python train.py --n_layer=13 --d_model=256 --n_head=8 --n_kv_head=8 --head_dim=32 --d_mlp=1024 --vocab_size=2048 --activation="squared_relu" --norm="rmsnorm" --norm_place="pre" --norm_eps=1e-06 --positions="rope" --rope_base=10000.0 --rope_fraction=0.25 --qk_norm=true --attn_scale=0.263 --bias="none" --tie_embeddings=false --parallel_block=false --extras=["local attention windows", "paired heads", "gated attention", "exclusive self-attention", "capped logits"] --init="normal" --init_std_qkv=0.0289 --init_std_o=0.0 --init_std_up=0.0289 --init_std_down=0.0 --optimizer="muon_variant" --lr=0.0105 --beta1=0.95 --weight_decay=0.0078 --lr_head=0.00486 --grad_clip=1.0 --warmup_steps=34 --schedule="wsd" --decay_fraction=0.732 --decay_shape="linear" --final_lr_fraction=0.05 --batch_tokens=[32768, 65536, 98304] --seq_len=1024 --doc_mask=true --train_tokens=728700000 --steps=11880 --dataset="wikipedia_en"
Each number is 128 + 32 x the weight over its row's rms, rounded and kept within 0 to 255. Layers, rows and columns count from 0. Numbers have three digits each. The size before them is the row's rms in percent of the matrix's.

# layer 4 attention output, 256x256, rms 0.277, rows 40-94, columns 0-255
096:047155160130125144065093130128115192136136132103123114165121160153123166097162114152126107135139126117070116150158162137121144108142047127127169135128130133063115158184096169140146125111098109130104156140124079117091109113128105096092036084128120187089110074146148088156199070113067094141142093155111135163087135154241114081122162126137095124088124139087109118109122136120099172114107051124151150174105136126151107126159157110121127229119101135075112113130141120099114119147125094117112140131171028117130105130112105152125113143109129128076159151122177160114189173158076113160130174078127145083108163144157132150075144135088101142130189129072093113154152092089132146173124070139140132192160051092145124170128103121136119180135138118103080106128082144061140158156084125
099:137160180126094140139097120162111108173136177097165155117152096160138126111088105070073090185156079146162158098110153118159144111127130139114144140139095176113075089130195134128161142151108108153164079140113095171127153104109126150171116137121130135120130142140089174193101056137129080139137123196130149154125164124132163096154139115139131121097133133152167130083114093107155128179152173193144119118099131127130130062133121117149096096114148104131113121121192178111090134158123123160173201076099146150190044096133135127116118119163117146089235176106097126148130183087091088110131080107087111068128129153134139127150129153118115116108079183166156189155108065123125113159102096102122125065139137115153160221086106100172075176159049115097085184110101079087152153092092146
091:147124138220098119158127114134142144126135128152156154178119153146050117096165050157128111148048182109165123141176111128096139079112148128119158115126119151151132162157134103133136144112154167187096124114173094097077103142147163150176121156111104146097121088180115073090182072134067140171155127115113127125124117126097102093144111125121137081056159142114104158134125125155074109180160138088163162101125173170118098161171120105086145141156113136081120123161118114100167117090126091158152097162145101131148121107151118202127140099135091148155145151140128181117173127060136201106175166131182163124145121113105188118135158069111058085135075139095117120109164124145159098213127132146127115200056191140119199089112153135188057147111116079123090119135078095117150154104136171
103:095112114128160126116140124134068157074107134097136095111120214154156072082077114111096099140100132129084131136128182120175120137100086110143012104117099140162144093147157147132196109093113126145113104224153118165113130047117098159120058164102101103133150114063154135135205123083158102185159129077122111145153131124156116122133159112087147095126157134134079138106110111085144167157094183132164132125130120105107086136139170167108116113089106126115161111141184143085157135186117115081119094088126136087136158108093113058054118102131139141157143121194148151150141172147121150142141102165146147177114140102096101167159077091089094113092155139103116148120074121117123125139193127142089120139184117136180093176146126134159104118140148175090068170149082172098148179039103141
111:117156120142076101121178134132164153132110100100055076148148118137143128108058087125047116172120120122046148150157120145088218145141116129111068121089123125137092170156077137144046178154115122166082140148143097142106175106134152110142141079110079179080180103155102088145151054149143171143126145116109100083143149152080143120144134107096154106138158076114130108085097127153147137105134101084098132154113157098094115090141193104155120133109112121110099135101143143167039163152123067130136153142154129106188132099095116133138165161102136136079170108119079140182115144087136123061111162148163123171139149116114094116129187141075137129180137125109211105088127175084101113169130196124159061136171108141096162172129132121151149106151177144152118118152163129116098120116024110
091:143115140106093127085127138122095112107131188155108094106102121087127092090035154144152109142164088162135135091152124151173144156184105163171157133107125086087155136072149137155115149160205170113081145123117096158144045116126161116148154177090134099125215159181177143134111110062140117120177093094128142120090165166186103146159141073154081087077077099178081119116119110181113151119106101121108160143153067138099183147120088128114112108138106103167140052139136167109065166154153103146132164099169130121112104136127126112135104092154171104091085096154132188140165148124139149133156161105146078152164107143117174103140093184111185130108062147084143144176167124116158087081159122175125151102159106119188128142080101138174185170129147127100073122043122139108144128154111145
103:169090100112160101115129218100094108116118137100173100110132166086162085119102150167116198134151144130124120061101145169143130152208160186105068092099112100103129145136112150110144141124170070113102101167094123073087157135140145072124129217133191169153104067158073169144149156168114055125126110113164129116146142110190126192128100136105066125112105096124122144121152145129118138068150127105111120146123122165135122146119118126095162156136131131130098146145119118165123127138079126084098093049195139135135177160078128141069131087132151161123072078140145141133135168079108155182134098151098156106119141150143175160169095154115081181112091123054126124103101062132147090114098189122119124107140106164155158109073138118128201121091123117163090176139036142110179148123088118
114:113104156148119133065190174158109100103081139112080137130112137144099126095102148122111156109101109169120086143157134159121128109130149133102094154115187093133078105132123145084110140119150096111094139113140137120156139178180134068113183114128162162098055144145134187115157151129099071123106163150072092171079152141107111125125151085080163116122099179152187185117160147148130132094123088138137178081106124092164216181051106151170170113143141166190148148177082131107100170097082194110061154136125145091152090163058117181184147128164089128126101134112134119108051089169085127117149113099083135119137143189169145110109148105094134143135171175146135064090149100113122132115140122090136182135120150130138156168054107176111114122138129168123127094071117197065080097123142144
101:138136185193162139138102151107101168088055151146112194131072086130164157152083148074134159143130143150149075152156124110118135129134132176146171127102145142095132179191153130146163108106156108109121146114111101123155135115059130106099152115115112137124208146102125096066049125074178104167163128138094166151104111091041137108118106167089147140170105140132100136138185099157137142113142077111152112171128140056132154119118147109133140163099120084147152148156135142124156093115164087177179165193099188099114182121156113095124134213128117074123084091211101162124176114097092126062067159092130139116098162146131113129173138130129118088110122124142117166091190108166147137145204163146108067147114173156136169091111154103153127133143094130145124098167146157134081148169205128
102:169045128144126161143157094191128165202157134104133197113158100097127118140101064073151129103121164123148094141124130176041169122128084127074135163110147145128126143118103143070124124125126180101081125132158122148095156078142136120134162064125143114111108055170125175115127114082103149173107097110138119166166123168142152145156106114138127083091079126124092054123098158151149133159126087145143132115130121113083134063148159159127112140103146107123125103081145115127131101159084142120131108111119109101128147127092144152127073120095086151126087140174055134207084215038082102126150119160112113128107191159129087162087123143093119128165143113088131104142091132097108088101219043123156139143136090153225202131124091172120147128132141099081107139113134117125173137101096105
089:113149143158133134065127181081172122106133187064073167149135110140133093120095118142134161007098139168154155127142109125126135084046107183174153190139128183106113099148136203142107129152173175093100196120103162087161112140053122050142081116113135134105146139172131103160078137119155155127144132162134139106146167131162137145109131137109127143113120145127108188047127176178116104110137128087131142185127121110073152125120178184104147129090117112134097156146125127101074102111113124130098089131149132107169140140161086105137119119160095098184163138223146109162140116116121139144104154117145166156124132134170125056110118136132119150129060179093149094159175097131114149131152121121169094155125133147179116128126235109079165162147163089158089149135138084150205126127142095
095:131057130083120137177139108139144133201167164121096106168114095138108157121114118067102112156106048104118109083096113082157136156140083149171156153129063106097111167182119158137105120147078189200118096144158145183105091139207179123126109103093187079116072145104133060136117134135143123103115194126192122133116106166151156136113093125164174079131063105067167185119117105097139149098142111124133168107116117113148161125113112146150145121180102156179119144089086118175120117125124147049083107104162139155112065085128148203082116151086097079122151145130096118160127128068139128132113112168100123089102171127103160133188112047130159143107167142106151123099107159114079152177099121144105069110139129167140115137145141102104074125098070163097074123173148176127159131110118123
102:186141160064090156215157093147107091169068109103110126131098137168087123112126180184120084141113126169133064065132112124141144131130091189158102147111138139109144134182127076101090154175091189136061110192146097040107077145195090062128075105153046042145104121174134162091111151143108120110086109125096158132122176088125162143111071068110152168142105083142097131162085091139096151154157099084116054146105119116120118135158146148147116185092117105103091174119106129109159113145169163047113106172144121150137147137121198132188151159104110116120103193116142163149094110118109140121132148142173142151119121166135139166138122105129112147107133134128158122144152067138133153173166131136156126153132117170100111136109148123102143142160131181056110114128153121090149116190129112
096:122099143151097174105086097169097107139129184080137072133104110215095123121097114185096054173085150150149163146055102104163068119105143080133105061128184137134123167072079108095133115101109091139110077126149145087139114136137115154107144119140081117119097112105106137160134120102132100108157105196054147141096129094139124135115175118113137094060162130080154127102082061199081096097138131168147121129115148099082127109151111175134138133204125126111160121101132130101139139114116112147112119158136163069095138115123103106111122115087119140122093155058128114104080119053194165103167091133153075153116083132163111124216147161170172098148106106122101169140151133146061162177135044117109161149092112131130084155116131062141074141091166111128138161125147083101101128104155176
102:129142147082111218090156155136095124093119135150174102107175153173140127167149139116131076234063108063120144148187121144117137172100084132116040127119136132163132127095146148135138059089148109159084147165102128159121149135121190137096188160121201142129101092143080146154174138151149120126114143055163192135115156040096164183174110140116154181139101136128093102120168137111097134072122095091121122121101134119114137096113135098083115130128152149140110131155162187109161140126084086085065119169089160112106159135082124127085099091158121102155141138077123153105151129057121161147132110094154133137105109112131156162140142074092122086119076111140069129136152058098106131113147079148118074093089144093154112148156155114072028117122155151133142180116160085122148126136152100
102:120172123174090172202130112193058169095174160127162145181149162158086225153132109124143205106180176124114120115152122085128138156138111133105154184077088153143144100029138107099090073125145147139105122043119160113049152128118078132127132147172102201163114167084117089120154169149146127137107126136074109162102129115089153140142119098126113140136129111159115158147107124106164108152171143139096092113094142129098184140052152103114145128166113184185107144123113180106101177116117194167115096134069073139131132142079172153137102179121110155057151123095076126163087149153167145138152134158122121146090114121119141126122175176078153116111073144155144147142095158104104132156130133111126090109066125148093168144104111187090122164128164140118104125122125138131112082075109075
097:113157129151153180148173159111090117103143156152076145147129102095089137124151193104125166094125044114085093087079122133081105162106122137107144129174195151098101067108116099157136119170170129158035166079123070144162147096122133132144120141096072133207120131130152085117167094140189172132059093138159087132108144080138138139155138128121143095091142126161125203116099107133169114104104102132111145144090089142122138130108172134125153164126158110136143188061075091156102117139189117202147136069206136075153134091124112172122154099114122156097099128204076064146127126098203091153116122167131150109097108095163132112140146159162187073114138131126092142124107190169155148114141159147126102136131134143149162153139149178145150054155117100081128138143149149166134063107150162
097:062126090101101141138134146122021141106126091167119147110154127138143102141151184144133097134149154162085117178130146100178150165037096120111104117096148100088129089134065121151079113031164105174115132189116138138130111173100123134197025071091128155162113119092133105117139124120158129181130123131146108100182155139167137109151149130108123082170116125073151137158154107139146188110168114106109106122099142151162159135101141081113112125091031138135134151122111107133137143146111178098090091155134187109084075099140093120122105122176145135133137143151063106166131127138108133087080071128184118145135135188132105083124130118099133121146089180086117129066162180130116127155124158140085083166131110111120119108142129081105117133092175150100200031105105163144137147058175130
093:110165221074132095072125131105122128126115135139106117140169149155117145118093159095170205168103085120133172150114098107081136137114166232115119104119136075058138100153193133118083171091099154103112141148128138071162157198134171092140169123121190124187128080146091078130095120200132108159148145125116101134163112111086122112170159125102163150105163135126111144154128134123151175145159151151094104130112145093126146180115095124118121099110167140188170114153110137121128115124140121179136160184036123075089120218094130090166133106138166122104107094073168135102074062076138108110124114074176115083125135129151109114082098158139137106132123123157102116068137158097130189105105176140122109138096142078068067132109145123087061102180146160151136104123107134178140113099090133
100:128105115125122106115161116130147125162135196189164140080080165121147072181114145134155136114146206058119054103098148157122128131175113124136114105112142162054188219146076140081116091104125104156165054054111154046130132194094097094097095107197137097085175106188098119116073190139112095100148116144086114118087163102140150117163191120103090104094160143134111137105142147137093111137105110110117095118093105153151117078152128123136107087170101123135131115102127140100081073171127172116130142071158097119222181103116085089165128160106137108102099139113158090093133149098146139129148112121091130147130093167163096159161118106128083140129094136159139150103128123106120166080128080100096093086159106112121074172124125095140124168116129144099050135108136073061119129117148138
099:083141132187176176139080180128065118139183157151112134083155203141099112120187157148128081184153148099157146132148150102069136130103162071172082161119131135133145120149117179079133143103175136142102142133158112146161182115151105144088135078111166173106063106132135092178159064160146146144104133112121115157137134119146133159137155107183101136126128106127098112105160161136116152151137179141116192089167102143159109159139118123129145146098078122122125135088081119161117132092135122191170161092189070096083116137119140068106113124148180187137155152107104119184085151116172076117100125151098158129093142078161105138103127104107179168060089108141108146114125123139104111126163170135120124120054131109131066157140168129184116149255136088149210110093133167145106162075092136
100:036095112143141131192125109084128137089163122082186166185167162122124149162145105148148131162140156119118136175150108102187146122186138130147087093074130139095102149121127115085095106158146119138097072148168183070123101131084124118114069098096123108112123085095163108186159129120092160089120138126159130117080164110186152112167138106084137133077118112144143116129109190132131136129053131182169144102146119101136160111131099209124141108102108130173150036082116122060133103156084124145112161107134111156092146177173127129090067153155154127149124162163087194106105175090150133062121098067084112108205088125155075139080082129119132140141079118122145164112084141152156109104105112123143170090106135127164129088188133172143153105183143089170073099100167112103165179129132151
095:065093079110124140136114097070158106131102104090158149151110175104098144088140169176119134176082114044125100133177113085128160143182159159082107124139178156114133101127123141128129128152141116096191099113134106121096160155145109128120128171153116134145103081125127100080143135151101146144115149090198136111153113097101093112138164093182133121086137130204123184167084077176133093130141156105142220133100103082124134164141116159134148086146147125136095128136105115130108144149173157170112155072105159063102170160124109163118085090205167086124080075101111124169151115093096116147140118125118155184089129167142127161145095172098080138124101052132182166123165064140146074117113068134130143152163130136119107139118059126157208074111203144128136060085138048138094142111129160
107:176177100159142140126138134083182147172192115096133107129124079159088146120105075117139093132148192137109134143138116101111099127118109154155156185137162115065115120192095110146146165105141103178111127124134092145156081043172165121115175144069098143104054198144142155117136058138162124205120132190116128124110147100144104139139130118111137139164091141086116091140135124111099143106172163145168133180129043106127149135134128129078133153135152134107189087112134069082146088153120114076112175169147146174097117119119121165105122147028100144191066123122161121135175094099072099155132069123145056122093178160122108169137142167161131105121117163171133079164122074171131136124081104097123093127163161185139130145157141107101122084054164151132174169116115140099091115177120114
108:182111129168112125146051117113125188079133092129138139142070179119189081155088166110124130099199157169144125209087129112162158132198114099101130082161126121111093130099113176156111120144160126139058169128109087107151136135095154098160160119125093065157066107117107127140112110142085089100161140074108128065140121179148135139127091082125092195109171170112089139106154079122123143099081110122149131174135086135147096134123103163109159143126121112138092141097103081067123063123129093138114051130173088143084084094133085152148171176135151157124160134110131144120115130127126119153078179177195090098196105083120133101057149075179134103102099134076113127095070155108136143099114176140149149125137076116141175183150078130128096123111171146079118160123102126103113197134128170
103:149124121140171129101135143181138142054140143166151149146082045140126097161131109135136066076036177130129138144155108147152134114141127148168104112132092117123181095163105114088115163133118150150151136117081062098155153150126131181090157137111161131142133094201120191133073122129142168133117097155154155140123154167091162133085133152129068183101148102119087083131166123103171132117149091109112121114152130100066104093150126152136086126115144126075107084099163141116068087096136110086157206116195119154156111089170113125143085038178174120175123152153114143083111117126156085112145156079124173121099115100111139180107144207123127132080117132129131093115123100086112123123087092134176068126189103149230101131087150144162096119123133077196098165106109105184096131131087155
105:133152203165104108134107149144085100126100139090139078078108137146121170163148120129115129075174186181134100100143117095160124183089156158164136119122173153083129114111083160084074172202083166185140151158150152110111070129073111172129146136169170121098061132150120103115151089093102128105091135204117073143143146146140124157163136085159105114122110156136160095145165124108186084183140131176121069121122120143176163082146100166108112126134130158132163055148150146143128187125096156132159153151069132064178073121129115171064086126159090135096152125101165130156123123104098096167134102076128081081139056123099100150123095153115069138127180123184184132176116091144131168126113126091134082145125097118145115132030168122136125110192109072147140091155126117081155116139138109
099:098084180114116152136070140126165089073165085163106127125151186081125100167176146119120090092185063126118117128156132154137106081138168129082112116137130135139146158133112118143104147147184067201062190165118145140132150050187120142108124121097155192130147144104181177127104114131159109138143178141160109079128103091066066149138129148147118166140132111140126109094142116169141124095107163129153162147164083108151186143096120162083153103154152134116109105082090137144095101104105176043129063109157180118077126108109083137183139087090054084134074126116122142100056135091085051164154165112165153124100133120129130105199107091151144164155150093105151101099128123109144115125119172047100126130115138141124135123131092134156124185153111104140081141145200139186074136103145121
108:092087155117157083186165189080099159140163153129137143120115168120160129071135160173130129165128101159116113135151056124158119108123144131107152146155089200080182131168158146130129092168134179129177108135096114102125111139082119123196096165208107087128105152151159137132098141142131131093083083144107129144163132101079103163167132057128169148122143146091130134113121174157104146161128166143096086098113116133099150101155143103138069125131134127098157124162136201143098116151164121095126111140141091162071123107166151112124124166113200120127148119107127126113036136114138155155095090120156075102122087111147151112144128183153151136113151132152079064168173161141167115137080072197184179092153150123165133186145134098175079162102119006113138171211110162107113122180098108
088:137098131114155142134148131062158190180077110136107037122090199177161101107137113093107094098179144129100121083092116115130117131067136057126143119116176055147205174094124119121163189148124128198143118169112055179116144180143113125107127098088122089106115173222126104125100095173210161133113138130184100123138085123163122100109138093124129109087098095157132125143105179150177121162086174157165174118170124095097141125124113144157093079114131191145144085139120129082088166168125182120090133112128127139105159179053098115110099106095176167120135133065163123074131170111139161109121087129128097112111089108151082127141150185100087141150120123107131137103142144150135095074131133097098108124117109061108084101075136130140128116157152076106144113169109090110091138105155162
100:195150165139122136096141077133157135091132193170174135091142118103159101138092101164112067155088093198159089116116127056116105092102152097175127102144183121160192093123087044133163104144091110066162086139084058094179111053153132085182124147118112090180109127146084190114064143153114088182101126154120132099087112171099155113123152121090178172084182116141096157179083134113123170119097080124070100169135107086088077123139095107139095149155143094102070125112153091124111149121144099170151106175110147167125088133126113144187122138158102176123052126096128089136107122124123145156097120151104107149089144143137133157114094151155098149106097153181155119169203121120133132099149084101138135105137121120075089116118124117168161140179184119099062117137156113145125149159136114
100:206073122101126173094124091112122111124132102115105067156094107090118165110124094105193137162112114097100091148110139110150139135129115092088152078110140174178152151051156136096048117153115096082129129070111112146161128114113052186147149077113119093137143143153137097173142111144109109175108169107082152115124128137121133112174099115188128134151124132121132112131129164122148115107125103133119166118094132112104157148131108066139140096147124137102095132154148138116114155123092105114153149159090118071103094206063185133162146106158128082141111149114105083151092062122166106163116174116115078140111061141100103105064116130109128174138087168199092061117212132124184178114123108150139128043197105144189114169089157163135080144118137140187168135123131207120199126144161172
097:124143086165111145133119165107211127149107146155180129099117138143097098110096145127056120097157104144129107140116187157144107128138153150133133105164031105119115117105113159135136112140061176147074145066127139109130098081221090145124124079130073113111078135147146104092130078084159119115160169103140105104154143149116157111154190144086087129172169055154076098061116171105060151129163167135171189129194084112162159108129090101131208178139109133144137091096151064152110093158089172097090098182094143037112158123149085148056170136082166132133156101123084154149167129097141103199111168125131097086123130160082149132155102091126096131164115122121087130105140104102088132137189111166149147075089168129107109091104136145147106121117110118142099107134121129125158120108116135
098:081173084125187155129163112157141113090172152100139145118087130203160171098148083157110122151123099110116093170135129096119154115183153091085154138088154107144144081116199052144132103117127196134162087094113169119100097155145078195098156102103115104134136167142108126097110195114093158160154145102124133134108119132102145103134107128148145141173166104193170064145139167133172097109156091172122081151121118142145131128116137111129106170126178107102114166138140111224127110160133121066110160128090116135150152125159058165176150152157175107087110095158155194089108141117147123203137132098140155114136095111063131141190166191150173139103125119175135142105168079120162149081179059164131143116138104098110092150120166132102118168087149088183102099122090062121082076064152129
104:037163105148117132148106159123162103119098113171144177056117182099144162093112168130125095187058111113081151070141101124116150131110143114133130170125143132146207109150082155139099122108103163114122120141125153150114139091182112149102076097079164180115072086164143124156092159105140114134132102145107089089112136136150093087090150102129110091137141186172117142127137123128162108125143136145156167130181161070155145095086110142157128082131100145171097070177069071108099111171117144111130096186117100125111145084090128114168081084132155118095053102118158143166117126152154168184162183150175106185099168082104165115160063173144093163112059171108113134134151121115057095120083180072163157131095166116135159170130117187078148133152080152109180111117155152072127128124169134
100:090169172103153139088155101146094167180088199154053147101153151119092114115087125042136104081123122140137136124131120137099150100143125100074135107095131164100139168119129124156116178126233175165202126092121182149141088143118098222171124120143143093104217134060146125129189091081068113110115139138181119141125111148183099125142148182121109138122132097138122142126167096174135169101130156125111130063117128143071133109112129116142113101145129142168134125136144149116138151091093152117100060107084147173112092142166115112146189100095061116122183176173096076129093149143145173097113115127097154204094132137121102162123157151080146103149098151120102131126086143143138140121117111125196135090154072191129081171184107188135160160102133148154114152107135100123169096070147122
100:169110052161174136077161182152145112128132120138125088125130178153199138145192134127157189167122185152128112131141141103101115144137161125132118142159134164123128109123179170129086121096183155071211125132103044105164134091079111175120074094105146041183090144111144188151118175081163115138172147142141101076125080111166128170094127122119147048088169131102135122151168123141105146164145096122115099158152107106129095125151113087135093144076139098120075124119113147141095110097109104151192094041089103110113069151144118100110103063192196158122088114141108119136165133139125127136145097133161117130104104084081120107143144110110143145119105115161105167105162191145104151094107093028152084111074072135111158153159086101117155137126091159132153100158142132124138132188135100
098:116069098175118169162104111193106132102110143080116107104163133105146111128140107099161112176168142102119141070142166135115220098118080159121148128134163119122146080134162152126127143089087166119153102137072084169093084096124111093117037119118091090122213096194105088084200085130088176099102139098114150097152127107083170143174133086120131132122116098113110104134149182143151105062109096141145112131147120129130107105128146116131083109099146159140158141167114167101137097137119151146176150086158083118162135113103140084111162140175113118134157090061139139115201135099061165104135142189120112081121057146127136147135100083073109064089148131133098094153088116077172128112092114119172146086143115150090151128216170100151054113165131160118083120050103139114135094152133173
098:060133129080108126135149133148140170131148152074117097125102115114128148135061156132155131123097105079118065147119082142145110132123136163079048101141132115127143096153169173158117114096132103121050195093069100089063145151143120073067148102105099101073114161111151113114056158081143125162196056104177154123092102058098094069066161154101183119150139107104154176173117136112143102110180129092139107136136131115137084155125151096128119170122112120147133169112088106079131126104138120153118108130086126172180103146117088193139149161118095146117121134154148090131115102081102136100086127180104098143141095203178105121115159104153138157132139133083134149116101081165136126121120067190072103075130134186058146148171089139102102135214123156099104128173137131113110142111188090
099:127114116190099192068138176118170139182131118146143131060119119150082092087138113095143139136097085057137109153116153139100102194118152161183126143124127132145116118120139115126117100166147160148085149149115101133182052159153108077110126189167100065138164108144189105188108126108136134142075133063127148136158102144125124140147183146105118087097185125143121102199179114172151164127160111169141138085199118125130184086167130151168085116145143112159159125145128132133051153140155158133128140077113100121155119149124121121139087143086169164117147194220154145182108134147090103018106154191085149134173155185154096083121125155166136120112159166098114102103138160148157137180139127091130132147111112171161167160121127137166120111123091139185101153119092176156094152080086109
095:212133091158194112128120131120122152097150166125138145168114182169107165093080177084058085061098127146158131124118145111159093112161160156137127188138165128195120161144127095098116118215114136091047102136158194151125149122045152102193067199158128137129113124178132120139104187090118136069070099144107099137128112140059096117136135144097112144043087165124141163168118158118140122097167132154141120149208111121137145117097107169080143121163135092140190122161141094071157129136109122137122119149078162121178089189066110118110109165115133114147132162139134089138137126106124137139112162151157153127072154150166058123132108133145102135125179088150160166104104066120135128131145113128080157117102155185131123092136158076125115105154163100154165137191099144164140093130093157
095:160164109111068090145146143048176148116114135170095107152185115099141083120097123148098149157179113122185098142095157115093111157136166104114176096114170053110190096151167141173089116116112102155097124106108116176128105203164123082111096092127145116067113119065174128131098149060116103110084099105112104160116091120142136127103166135120156144112098110131113086144115137159037162117145134122127112153139138118163130148084102133126070137125156164159150139120105119173082093146128121173167139148080146133090200129082124115227117150142119132179147152134181140152018172123101139135110121146157111083139087139157165149100134115085087110131095125113061111094109193109172119167105141142187062146176118116098134145136075160089155117082179108082105115082131131118138068118111074
097:135126111159119158074129098149116200162105156099120188154165142157179105055154069118152162106196135064125152130128087119131120066139177146105124164135145122106177157122125102092144180128181110179106148117127188098173116103156141101140132109147134130155121115140039096118091224104129105110129080120132137146180135174113176156109155109163131118043145136140073162184063122160107137092089111095152137126088105090133172107183104131154128109095158068148099127121089076163088110161118130090182120146125151079139185079070142153147174132114128147164102128158146145093191113161075156117163110106151142162142103113104110123156161105127101143106131136099137144110081149144183123175113091089184146199163097153118187110127047115138124152101164101131114169144114150173169134157170113
098:146158102101164096157134105170141174118162136092183134137099084153125136068122171157101221118151166119129126134156157147106142085158108121113100127153153152122103138187116115088054190138072131123150113121131088099178249124076056098132066145132122174107156102111088137109042113147108095107132145117152143134095114131117072163131151119080125106104159117152097113144161161109075141156153084156134124090155112112134160092134133159099095097109133114145085080168113132107108131100183101128131193041145204187136132181104109124160093145141131075160103158163200165142095190084169100140142163157167166147141172110157086125091117124139110122113087142113118126104163126127108131077114149079126080154118121113121131129155144097064152114089113091151105157118059148128167171057140135
096:094144158135143157148127118096166056124028121082143092157136180128091063123126172067156107109166118174115110139122090113171074127069095104104118114143124146157131116100118105177132095148102152090079096166131108168157122149176176049124137140101111121142114110173142113145116174069160117033119139092154172103119117166080140048126106128180148148156102119082122163069097077114138121127121155138149153177134189122146115129142094178150109143120092092150113141148148078119143130119113139126114028142096138137105148091167134090124166161181105101170102150131127075137210146158102114117070105143101080151164129142133104116116128089086119108118124119175157140151131120127117195146109141099183096110099187152131103136073134170158169122137133202109160047139174166133100117112157175
104:138146101100153153090151140113089125095083177184150124075180137139134098185190091094166137163114073191166166106127203159167109169154088136078121103106172135145134108184141141096124129094102131065108104138148208098173201109098167121160125107108088110151098123096154131104116203135118074200157114120158164096127096114168141113124174130140175092118139126090151112104188100070138132080179120137138102166168100143117161157103072156076155129101115122160138125094139122102085144125121094180085067105099173115178149166168098147199189216156118100158136169052140085174117138106159144151150099133129150137092179159125101090112153104124113119119083123132180117108162123139135130109122143153122155180096133151133126122151112115080148167105099131175182140132104120088122151140170077
098:101143139111160143147123184088152108102187138144178094121081065150184072113114112107177166162097163114115137136077135163113147141039137152105127123066125156133165058174133114093119100112165121070164136136133073124154093150091168113141061098120085137143164080155132119133141148179122087128150150127107171129175120124082122114135162110094117117114096101108162114135162144142150115142127099140139141118113123136135095192153108134117157079139105130191132093098115066089154094107111163104157120137110103096086134184193081145122070147098117150130082068160172170094159121139094114179128156125149105089057105103113122146129153181151093103111110085146095153112134173124140109082093064079089066082175194189106133190152092200130109150175117171152150097135096152192126079134091169
097:113131191120059153087099149132118096168114045084113116147127157142091110113123076139175149108022125079127151123141133173184175133164113064108119058081098087094151115103116087054155118117137128103107128084118114102126099153076139156156083136121092155096079106167133150138100225096084100099125154157125164091174093113200126119097132130050056157171148120154083128121117134119170142151120062082106100138101064120104124134127099149214119116169136095178173114144153140118112135160119128077201130162137155111123162162097122170137066123113081139123094118153074163136139107181117165131135178087164131102073160113147137124129144107167111102115177158154140143118104122115147115174173133142152146160121114091152145082101126105172099099127184136104118154188107096131118131118111134
087:143190111101088213108194092089194088104151194130145165144139169116132132072123100102054187095124116163086100142107142165131138095136060147122134165066151144110134108108167118165143098154142103104142165148078149170098107116118143114139079053151155120150108112095168154133142140174144119110139115145126111100109150102173110093151144155117177142128079138094111118128205134122081152157101152119146137052146179103135158176128095147122134112172094158145190050214126144122073106127163158106118143121140133134129151142176152146135119152136092105073062097099147168127131120187129145117159128156108123076151144159127191158154107080110113179118102195143101095166118104143121172109078106152132098170136107105171138122048152165106130165131144169132129097156186074133123128050148080
095:148145169092115065116133199150131111077143178116199108167166118195143049132138121122146170120068147122157197172118151135154119160076056068065090129174114139148184117134136152154168147097142143181101133162097137155149112147180119125156102121123115151134117158099124150102157046146095162097129173113144120126141085149127118097113156058102152113148145125202111105131132126178117116151080139174125079125145102093109091118113102097089122116130122177073100091106134086202120116136062162147170152147113196133193081167169159094125098091124081130115000071116112137133128139177114122144149114152183140114127058100110108178128099171154104102158152120146094126114153111140073180115143123126140130145106174095127148122125097137100110123157135090122145148133146116105112134139150173
099:141133130107118053151153091149122198105121107089124110142169159163135104133128124136200070049117134171125099110160081124117082067139164107125125149140094134119148098206143175125111147139143179083145214095111154178129224167064183108138134146113128145099188201169116153131186115112169087164179129145142084111161118112130134132073143117168102135127127093087162101175122148138115127099141136156117187156097109136099104134124159127144108141116117182096119102116142135127120117114127154155097119181079111174109112136089102098112154161216152113149130078069164162116081127128177130114128137160164121122117124093129069128052161104112109132129145088163161119165117082091100073141144076161133149125106148101116162150100120198094121181080180060162047144101119124139156140121142152
098:147185185141231117132104111064047124142102078123144148100102130113128116118116170083159053114153132129124145125140128112136077141104134131158138171114179100121173055139116130095075067129125156080094139119133141109096136157129152082146130116109146152128106152131207181075137157119152195144096136154115084114086121117070091125115116096105132107148173093103101123108151158125149193163120110127153124109163112135137186122086132155178128138139082151151168122135093145090135142120125136114171092205158152188086126105074128078142100157136062120109171114096122159069116119086125037134076135085101075098093157144153128110129098141113121116079164097168097128114130130102111158116157165100160170149117109112108179085141147136157108091092131131142202179171237116155129082147102159
096:095094083134153149097149137115088159217105072133104107143121074138158090086144088140157163097094190200142185156179109143139082132121151138082130076149139106103098195147158092113157183181158129168134176036121203042135135140147121126117098140192133141158160050075141093146174118086146028120154126092102112176144142124114125125098092125116028130151113139085122146139130125142136089130077116121110086146086164190130130141102131142112137130117144111166096147140133115108171127112085099149126093134114177071103181164160123099105096149114116151177103129079136105169114143143161120170127142154114135163189110052128116134084137145114089121106099136120124108144113145120098108102087160147079082141118174101155115096103123147099106106092123086086147044114165123129126144171133140
102:146144084138051114090166155117110089219087151070122192123172163116141171141121088077160130155103112114136114109202140090141080138070185127135161097137086154118126096137114139091125085167141100154177147157153148160167078111148157187142132093119132123145159147099138159132202098107198215150100168139185100139091129119082085060112111149114104097163173124118134126148131125098121154099148117135128120125125177109156095149150147118123116130138146092112102168110113135154140107110134144095161086142134087112105130129082113082128103214098160085129120053157134097072123155060153090083093103127078128120123174120111111141195130139118138108098171099129117142145141163138117151145144229196095064140083141149149077124153123150132128145173087143118123104155172093090191130128076076
099:046150139080115134200130107104161110132130082145113157082183047109141170168106130057133104158113146091110125159110137087102123104086067095117102083133158104165087120087084107153066124077136101138112149120095130085155121112141116110194190077095140089132110137124078081197051093095156106121085185131158131080140140091159116134168119158131161114129140136140088081144121136091109133134164165139109144149177151110125102070113151118144091089127118120150126150125148104117101094151104115139095158069135196124112120169202131123108103151079121057140181084176100178083122149064113115177163108117110114192130112154124138109118159138169156092139114110098093168081149111120117124088142080147172156090138070091140171145108120113065125177156102169091140151134147116154162110058183119